Weights of a small GPT-style language model, trained from scratch on English Wikipedia: gated attention, learned residual scales.
Each number is 128 + 32 x the weight over its row's rms, rounded and kept within 0 to 255. Layers, rows and columns count from 0. Numbers have three digits each. The size before them is the row's rms in percent of the matrix's.

# q: layer 3 attention query, 192x96, rms 0.18, rows 105-132, columns 48-95
# k: layer 3 attention key, 192x96, rms 0.177, rows 105-132, columns 48-95
# v: layer 3 attention value, 192x96, rms 0.169, rows 96-127, columns 48-95
# o: layer 3 attention output (transposed), 192x96, rms 0.172, rows 96-127, columns 48-95
q105 097:164136135083155142157137146118108140153091172118086076073166047122159156123145145145054132140128103138106142098113157167142102119173135130059172
k105 089:157106141083142163119103164095124166135112165155081092116164086138125097108137111177139157114156117136086173107129122172139145090128107117089173
q106 119:143127094174092100081167084128172152127162038116125167133080196144113091127141114092193143147149131096176111119145109090104087154083183119170073
k106 099:092076111121133112101168123138139149088137109081163147103105170142098153098115145091162140126154159132184118144179156151130125179088182130203103
q107 110:063125085156051132096187105184185107129167060098152166086094179118153113123110112107168118145141173133149077137200137111124136099060161132148082
k107 115:075107115158109139131186134159164102089149106101185175126080164134139145128118137100118107118140194133180114136175166138126100153098195114197069
q108 085:111124110086171153144126156124088106130044153167125120108136085140135131127084121163082097095119137133148141141101109110180156130146108204050160
k108 060:117158133088111136052154102073143106176091099201099052127135070130099052141121141194107071139127157131160098118077075071136189088110102137096091
q109 086:126166132119144125173135107131106086068107215156100136151148063102077126102110144116104142132106130169121123167085171166106179106095070119113131
k109 076:148187091149134145129189115100119114154120143153141135099095071148124068121146207084049100174128103139144097164116134126129117103073104108127090
q110 095:146178136145140136107166089083094131187156137157096121134183158082110110112152143111155162076150160122128148156114124127051138139129126085061101
k110 105:111172116162150174058140077081142100168166104151124141165135131127152103162141134086149114122135123126134124200132101115125126122114131115115050
q111 103:136131131157133104172124108076134096180104097172148147157144181133158133173141158151102071141069221106150199097117121162100160144140115120093173
k111 101:107170112180060158093109082125156104120118054131191131129130152087180192144134133133136135188042179113129117088141096089185141135126137146130138
q112 101:125080173198193075190120100132117160090132151145137136151066104130164132152087140150148063114131162121149101086178117052101165123150130117092149
k112 108:108094126158126085149105112200126142124109147158147143145104113103152103127079137164106125108112119129176110079179119077117150105159155124143195
q113 104:102126092144114052095112111040109082134121190185158146178122083138126186147117111074160155163106124189090153177139169099113098097135091143151149
k113 118:116169046170103132123101079056108126098160132213127156125124112195121105166144154113154124202158129141103125136127144105067123149079159146130105
q114 095:151087121127092101159140160181193143104175109102097114132132115093098129167088068141167161177127143058138077145148175168097116173111107035123071
k114 107:127144143116110179198122139156165111099204126108079123129155122103102176157047108131221153184143123116141106110129138178117097170126090096119108
q115 107:125180082136082164130103113119127105095085128109071097137177134123074110110169099078170102124118099084157195180124172173118112114149084132145155
k115 104:141211075177056158069169128107111099132137115111110132081151151121110084172147135053132123176126134120170109132081098169146116049117141088185078
q116 105:160138142135156113140100164151143130102129121213145148128121100075171134149133118160145137106153154095152138150171089052123170118143169040130134
k116 091:178107157123142080109083120187066097120163098141130174140146126083099173176128061176162155096083146113097120118166101089114167152140132082110118
q117 121:145177120106089038107128092136183090150171112128102124120109147088142112114155156122091152196181116111104137134143104151135092175067131117117095
k117 125:144138160181090129128156093127142107115157164101112118162079111102122134064154108116152126193134087122101111163120164134132095166113159106161131
q118 113:174096178146157136136062184095187096147194148158102143153087134108133080124083138174114089166170173111128134104129111121085141155133153143143136
k118 103:178093188146118108136052137121143115115130100122094140141085157073101107134113176141185131161138159083146076107115071115096134117170111151155216
q119 112:104105144185094110146128155121147205094106096066139093138162080091138082115085149169106196151119143131150106080135088102138132165121160082115060
k119 112:118079175122120085165091185133117167124098084102135118153156079116131070110112125183109183087163164112125191093148075148122140166168134116090108
q120 106:115194113146136100083119075096144120174152170142122175137114159163140112102160141106157130187131169149131078133162175135084112103091168149161072
k120 114:156163153141181096143103099067117152139101163111157188121117110157194163129172115100192115153116146147104105130143172193116130127111167136159098
q121 094:138147152191123129189224176067147178107139131174136098139121092051110145113094151143134145142120156148113192111168168142121126152116084114122147
k121 103:126180092147064183108162146073122175132210096187130134112125148077106103145103192139088097157132154115138120106193121075117110107101120124143053
q122 094:197110089140141168116146114155187163096110094118117101188105081110171191187117083158095120098162104081110127107094074154109114181125154206118126
k122 097:199114122104165160083141137158102157047104156100114073123121087163143157075116124197104121089136166107108130115177082123134151170171142111177162
q123 086:101125108187074085106079099128155102128104117132183080162189134114213151123071182136117204141111129158149114112117184170116059160112174083125098
k123 094:164085167140165091141109171134127162125138142103111095130164112165139154161093241114129216123155145112145122143126112164148075143127145074097158
q124 108:164114136103069163145123150144109138110100149106109091124152186158166128091167105135073085091093100104084157104116137195142138166144106166178159
k124 103:108118159099019159177114111153118105117089162080078093104145167127161148095168122123094117090049108168097147110123101168151113137176113119165144
q125 084:110132107088102104149098119098185068150136143175115135118155141140098181141113118136194116147121180127131146109218117148089079104151136085151172
k125 102:098127099093083170149093131100157064131140134173105118136141122119072099139121059118176129161101120160176117161168141199111103095113144131091184
q126 089:152099126100094166102042120202175104157068098126123146127172092150128118097134114137169133134175123138084077081110142144173030126110178154118111
k126 091:218134124072141121094085154183149141143089104083101123087175078153090136077122141153212128135162112151056119101145158154158087134137124139067165
q127 093:142154118141097115144144157135065171133114117137148139118089144127086165099117079133094136178086109121118124112154175172175126212116069134102171
k127 101:144150121115072131154137139081073091146169133158164089114120143105146162104104129126136099162140110062142101130186159110178124108102116136122088
v96 112:126170176081149111144131133152065119183155124095206121125083173163168135084144114157106114206138077104099130120087109063155158103156164146123147
o96 096:096129085137130138084104106118091115142171133152097146121115125160149076110185135141122109125134068150037114149142139196138086101193136170127155
v97 126:153144111115219098071131073108136115150103098091154158169141101075150190164088166124117122127137180149135161120107139134120094101110139112113175
o97 106:111112115136154122105092117121105117155150154112139071199129162063205104121141158096154125122176205193120168150123128128095068170138143129112120
v98 102:138133178094157141174094198159091096095136135087082177127135106099138078109116097159112084193112152147120086079140087071098166149077140117111102
o98 101:169116068129101137154153155178149113094099131217118146114171150118170111085166099107089141204135113121120136146144111146100134186118138105158112
v99 117:110146149123114105173124124083096146165169148169120133125106178095198116156168216125126167117099132123117153165141133107160120160179130118132084
o99 116:100099113179103111099138082098155123102137131127113137147142131145149146172185108085126154130105120125116053119170092082196079080145117113177124
v100 123:170081107123205133128143152111150114130129113131090157057092128069056089196109137119145035115152161169138130130168137091160141091154152165121132
o100 116:098081087121076076099091168101128150073126104165150163122201172085093157083140094119075098102165164083166138061151117085122171119140151119104111
v101 103:082161143113074171166168116119139149117123176113108123170127118133109089197098158129091099154100198097138163101137123184133201107114130092150082
o101 106:166168122140153154162125179150130095109101155106115096111092132164156097111090149170131133126156118115123182057123156124093128162047134098151109
v102 084:139127140092159171136081110092130103141141172129119112144113152136132062120178191113146145090134165186171168134121155133147159151165071090152143
o102 108:111075103129137173145138133119125115118133126084170173132131123129097126120118132180065197126116116136138169069081172134103144079092109117112191
v103 101:075113124181178164142068137122110132142150130122176165148120093132182111129090058167132136116116106139134055093115123175098109127107168084127114
o103 088:091121114188099172092128081091110156170196109086135178133146114098163091119120155146123090162134149119135102121086153147086101136161204118099136
v104 097:107159141170135108180063114102084130102153183149151141134139137181081099164079184126129133173125136146149141093155080174138106133083149108145049
o104 099:079135064104047186212070125110090122103122170164085133126098139106209184160150117115137110150068108186116158065142098103136120109091184134146103
v105 103:141124124081118135115124174114103105143129135142095091110097114181105052156171099123093182089139066154161104102117173183121080103105154108103141
o105 095:148070105124196177126135156074107116098195109097109132123170108116132085109098196177110141113118137144117101114125131166124110138136137162134193
v106 113:082098147089139115105160131159069189143158137143162080166086143172166182113158120083154087133103147158098124135126102168137222115126142092142111
o106 103:055127129105105124134074177093120135137178143166163145070132151145110149136164141159123192103196126136110157128133099164140099139130151159118160
v107 108:104153130120158175144140087163095126184104111164149063118132136070150142092170132111088148121099104118093130184126139170101129172128121080091192
o107 093:132089173121124139066185188107140147171138164112127136097131141086094152129176125163177116106145144184111132155159146137148162103184167191074161
v108 104:094148127133134080122101117197128067177135076128131180132146109066202146071125085123110106181133172108140109142129031134121121159151130196098172
o108 112:098157136108089125157134172102180123156147092133115090101186131058189070093152147148129148218151104093163135117170105117099125167114143123146148
v109 126:147108117149120189123126100109118103038143133077110143079133083148157112164087092112155103155158150118122067126159139148132150102120129186148156
o109 077:133084123170140101114077173182143112105110136140127145113162127122104160099071104161118178138187181128182132161073147141094164121120127097145097
v110 118:141130130153106131081165175127099154182101178118143138133151170138105175117132188141155146133114110106163160122115126174127118117107090074121112
o110 114:143109137153119151087114105100074166116133130082148100099132139144140149143165182146039104152115178191128158117125111132128117110088164144146157
v111 101:184108164138131198111152143102189084135131113161074157149148111145147065106148078142117132123080129050115114121169118154176181133171116119102150
o111 092:091125120123057203185138189152137146112086083125109037098142144165108126163109120088080147158114114095187154114114126121099168196099123086150077
v112 105:125154144100168134094074157195154123100128098078152150106143136102164124105133169155180071097126165178138164080157102077150169134122107109124105
o112 108:153197093111134099181145086183131110145176099128071135196173171122136101137175084086127132148173128117079109198144158192117074145133074083144091
v113 106:131118164121159090076100138134140101146089074147214117110170096118224173101102074128104192155099104145121151156105167145107100178075169136102207
o113 098:090164117113122093098164101146196113164090064078131103149134143070113131141123139134100092089120084120182137142161124154129087116095125107089107
v114 112:089114136163112158153124159125087160047205157134111122121081107142156035149076144146131124152182119170124072091118147113122117124124185090138118
o114 089:135100104158148172147075119073078148153153074147126145125183138131194119100135145170141147134126152160082138129137097102092097142121199149137192
v115 102:200071164096138082126118116151148092047139111149091106049126138133156080116163077121153122128185140191114071153141117143127130140109127096099172
o115 093:138114066101147093194148122097093148094088106157103214145182200109125129150114172158115161173110145106130141100128136135141157141110148121091172
v116 098:083143104119136085125087073110086137154135158068124136173094097095118073159118169119094162116116113157128101123123053116127124135107124076139102
o116 093:158130131190116119148062125098070162072150219138155124167080113135101077116100156158104124138183142130115075103131111142128076107114189117168102
v117 095:129158109102115043142122091139096098168099099103156182153137127081122177098103145104173136174135143126090134192146065103109072123113137170125068
o117 100:174175148197101170121118116110126163181133112163173099095112154096207155143131158100095120131138147172099165109164122157134066155084141146156145
v118 109:100143083142119109146134085112082135088096154075139116170103120163146149172095176113103131091144146140112093126124085149033079096068114144147101
o118 087:122122178133074138201121121137107105056160083166170119167101075143178159117134146097141162128160116150144109127203132154146138126113169114115113
v119 104:178096092079157127125089108112179091093133144097038152100181092186105179128108111108089151147164100076089077142156162186128130139143139122119161
o119 099:127103129163124215097097145142175161122090053140102129176115105146112118174086080136107151089199112129111113111059108136079179111144104129108088
v120 114:105124160100116166166135113118130155187140147151175118144124132137148189097172147170161102136137133153129079145145107153157185152225119109159137
o120 104:145125124181043151117130115090157137147147106153114109061102121136109126098236119043086108121063076078117135159116092155111126131166102163086121
v121 123:128084099131035107144168087099173073070143168155157107116117134152088141109117216138115069106145147080121131179139081097092159095102118164151162
o121 122:126130134153109143165121170127130095129126118107174157083135124087168129073090087051119214119076146150127165135142129094136178160098134150110137
v122 102:117078115225088107125027157163134087094157074178118126136138117116099069113133079136122186091178100158118108129159114123147080116127131137149127
o122 099:155197150096120186146079109171146108073135113072110171077116052132132149120104161168099110098104127115146072143129078128115154143071119092127113
v123 126:073121155075110130119102108147179119158125130135113115132103141143109147065167131104109101101128103069127157161118133150197178146180125185101145
o123 105:196131078086244177106133094114103137176157158133118125146058115118124189145102121121153089100152154141104116116076136109121126104092106183114151
v124 109:097126139131131071144199093094190115166098100138196110118116165106117168148158134116130115096154154122096153164147080116157152121187109193128169
o124 087:138137146080117104139176100111187162104161112159081130100114087111176165118117137061122138129099135104153130077145089140111196062161086108098094
v125 093:134121135197129148125132141127124118087165109115077136113141134109135073141149166110141125159066081093142116113152127094126094139000154097093118
o125 103:143092114129149108102112124125109169166135094114110152160151156136106096167096182141124148162139147200118078161123096133150125151118163118106114
v126 098:186122129088108150097123197152176137077118143146116211094157126104147087062169063143104150148104091139145168074153105153105167088170094130135184
o126 097:136157170123201096149100155155139080124128076081089107163153155098089147118118162131160114189124115133156029054123121148152175103145073103108107
v127 113:128162156131116110091159101127086118189069128116081157171125161134076146149116090135061113117094195116114145133134111143154140121114152164118127
o127 104:116145088151139139127175091144145142124166145154201095141072084106124099080201150137177157087105131156123145092146218158084110166134152073117146
q128 044:138066178094118127144167091105184134136114073102158190148099171136107129117135120121084199114113162124113136121141146114140082195110147176124151
k128 109:102149205062113095146109103165126146126121084107105101103160106075178107144089121183105185135087173068101190119139113109139131144151115131182118
q129 055:149094132140129150071125184093155100089174074169159088137179128109141224102084135172110147114110127189167118176131194134161183110140174116126145
k129 083:089167066116193106144156142102115176131103154164156125175144150135158127094091154103103132107143097155198126131149131129147135100118146139179095
q130 075:085146121121137117128111103128083113136073168160142153119079133175128181162155169087142097114109136147143073179132158106139123164109198142087134
k130 073:101103140103131143102122098165135172108092132094160193180144116155108094146022209159191173127152134159125131187152173124102164163070118119158096
q131 070:122155196083117114123106122132140118177089115190155144128132116107100125169191117138040119122111161195125128041128126137072164147151129094126094
k131 083:141078180111133078194079174166165201148078134113111082152104095088105069141049129164161116071114127083120137093115169143126124134131082142146152
q132 059:168130175106086115099111138123100163111146062174120100072115141191124094099187079122130108134143150172145057066115090066093080090170187127166159
k132 063:134132106115124120129106114154067111084117134130144148177156115141190067136093172103168081054086099125085148207095097147121157098132138108138137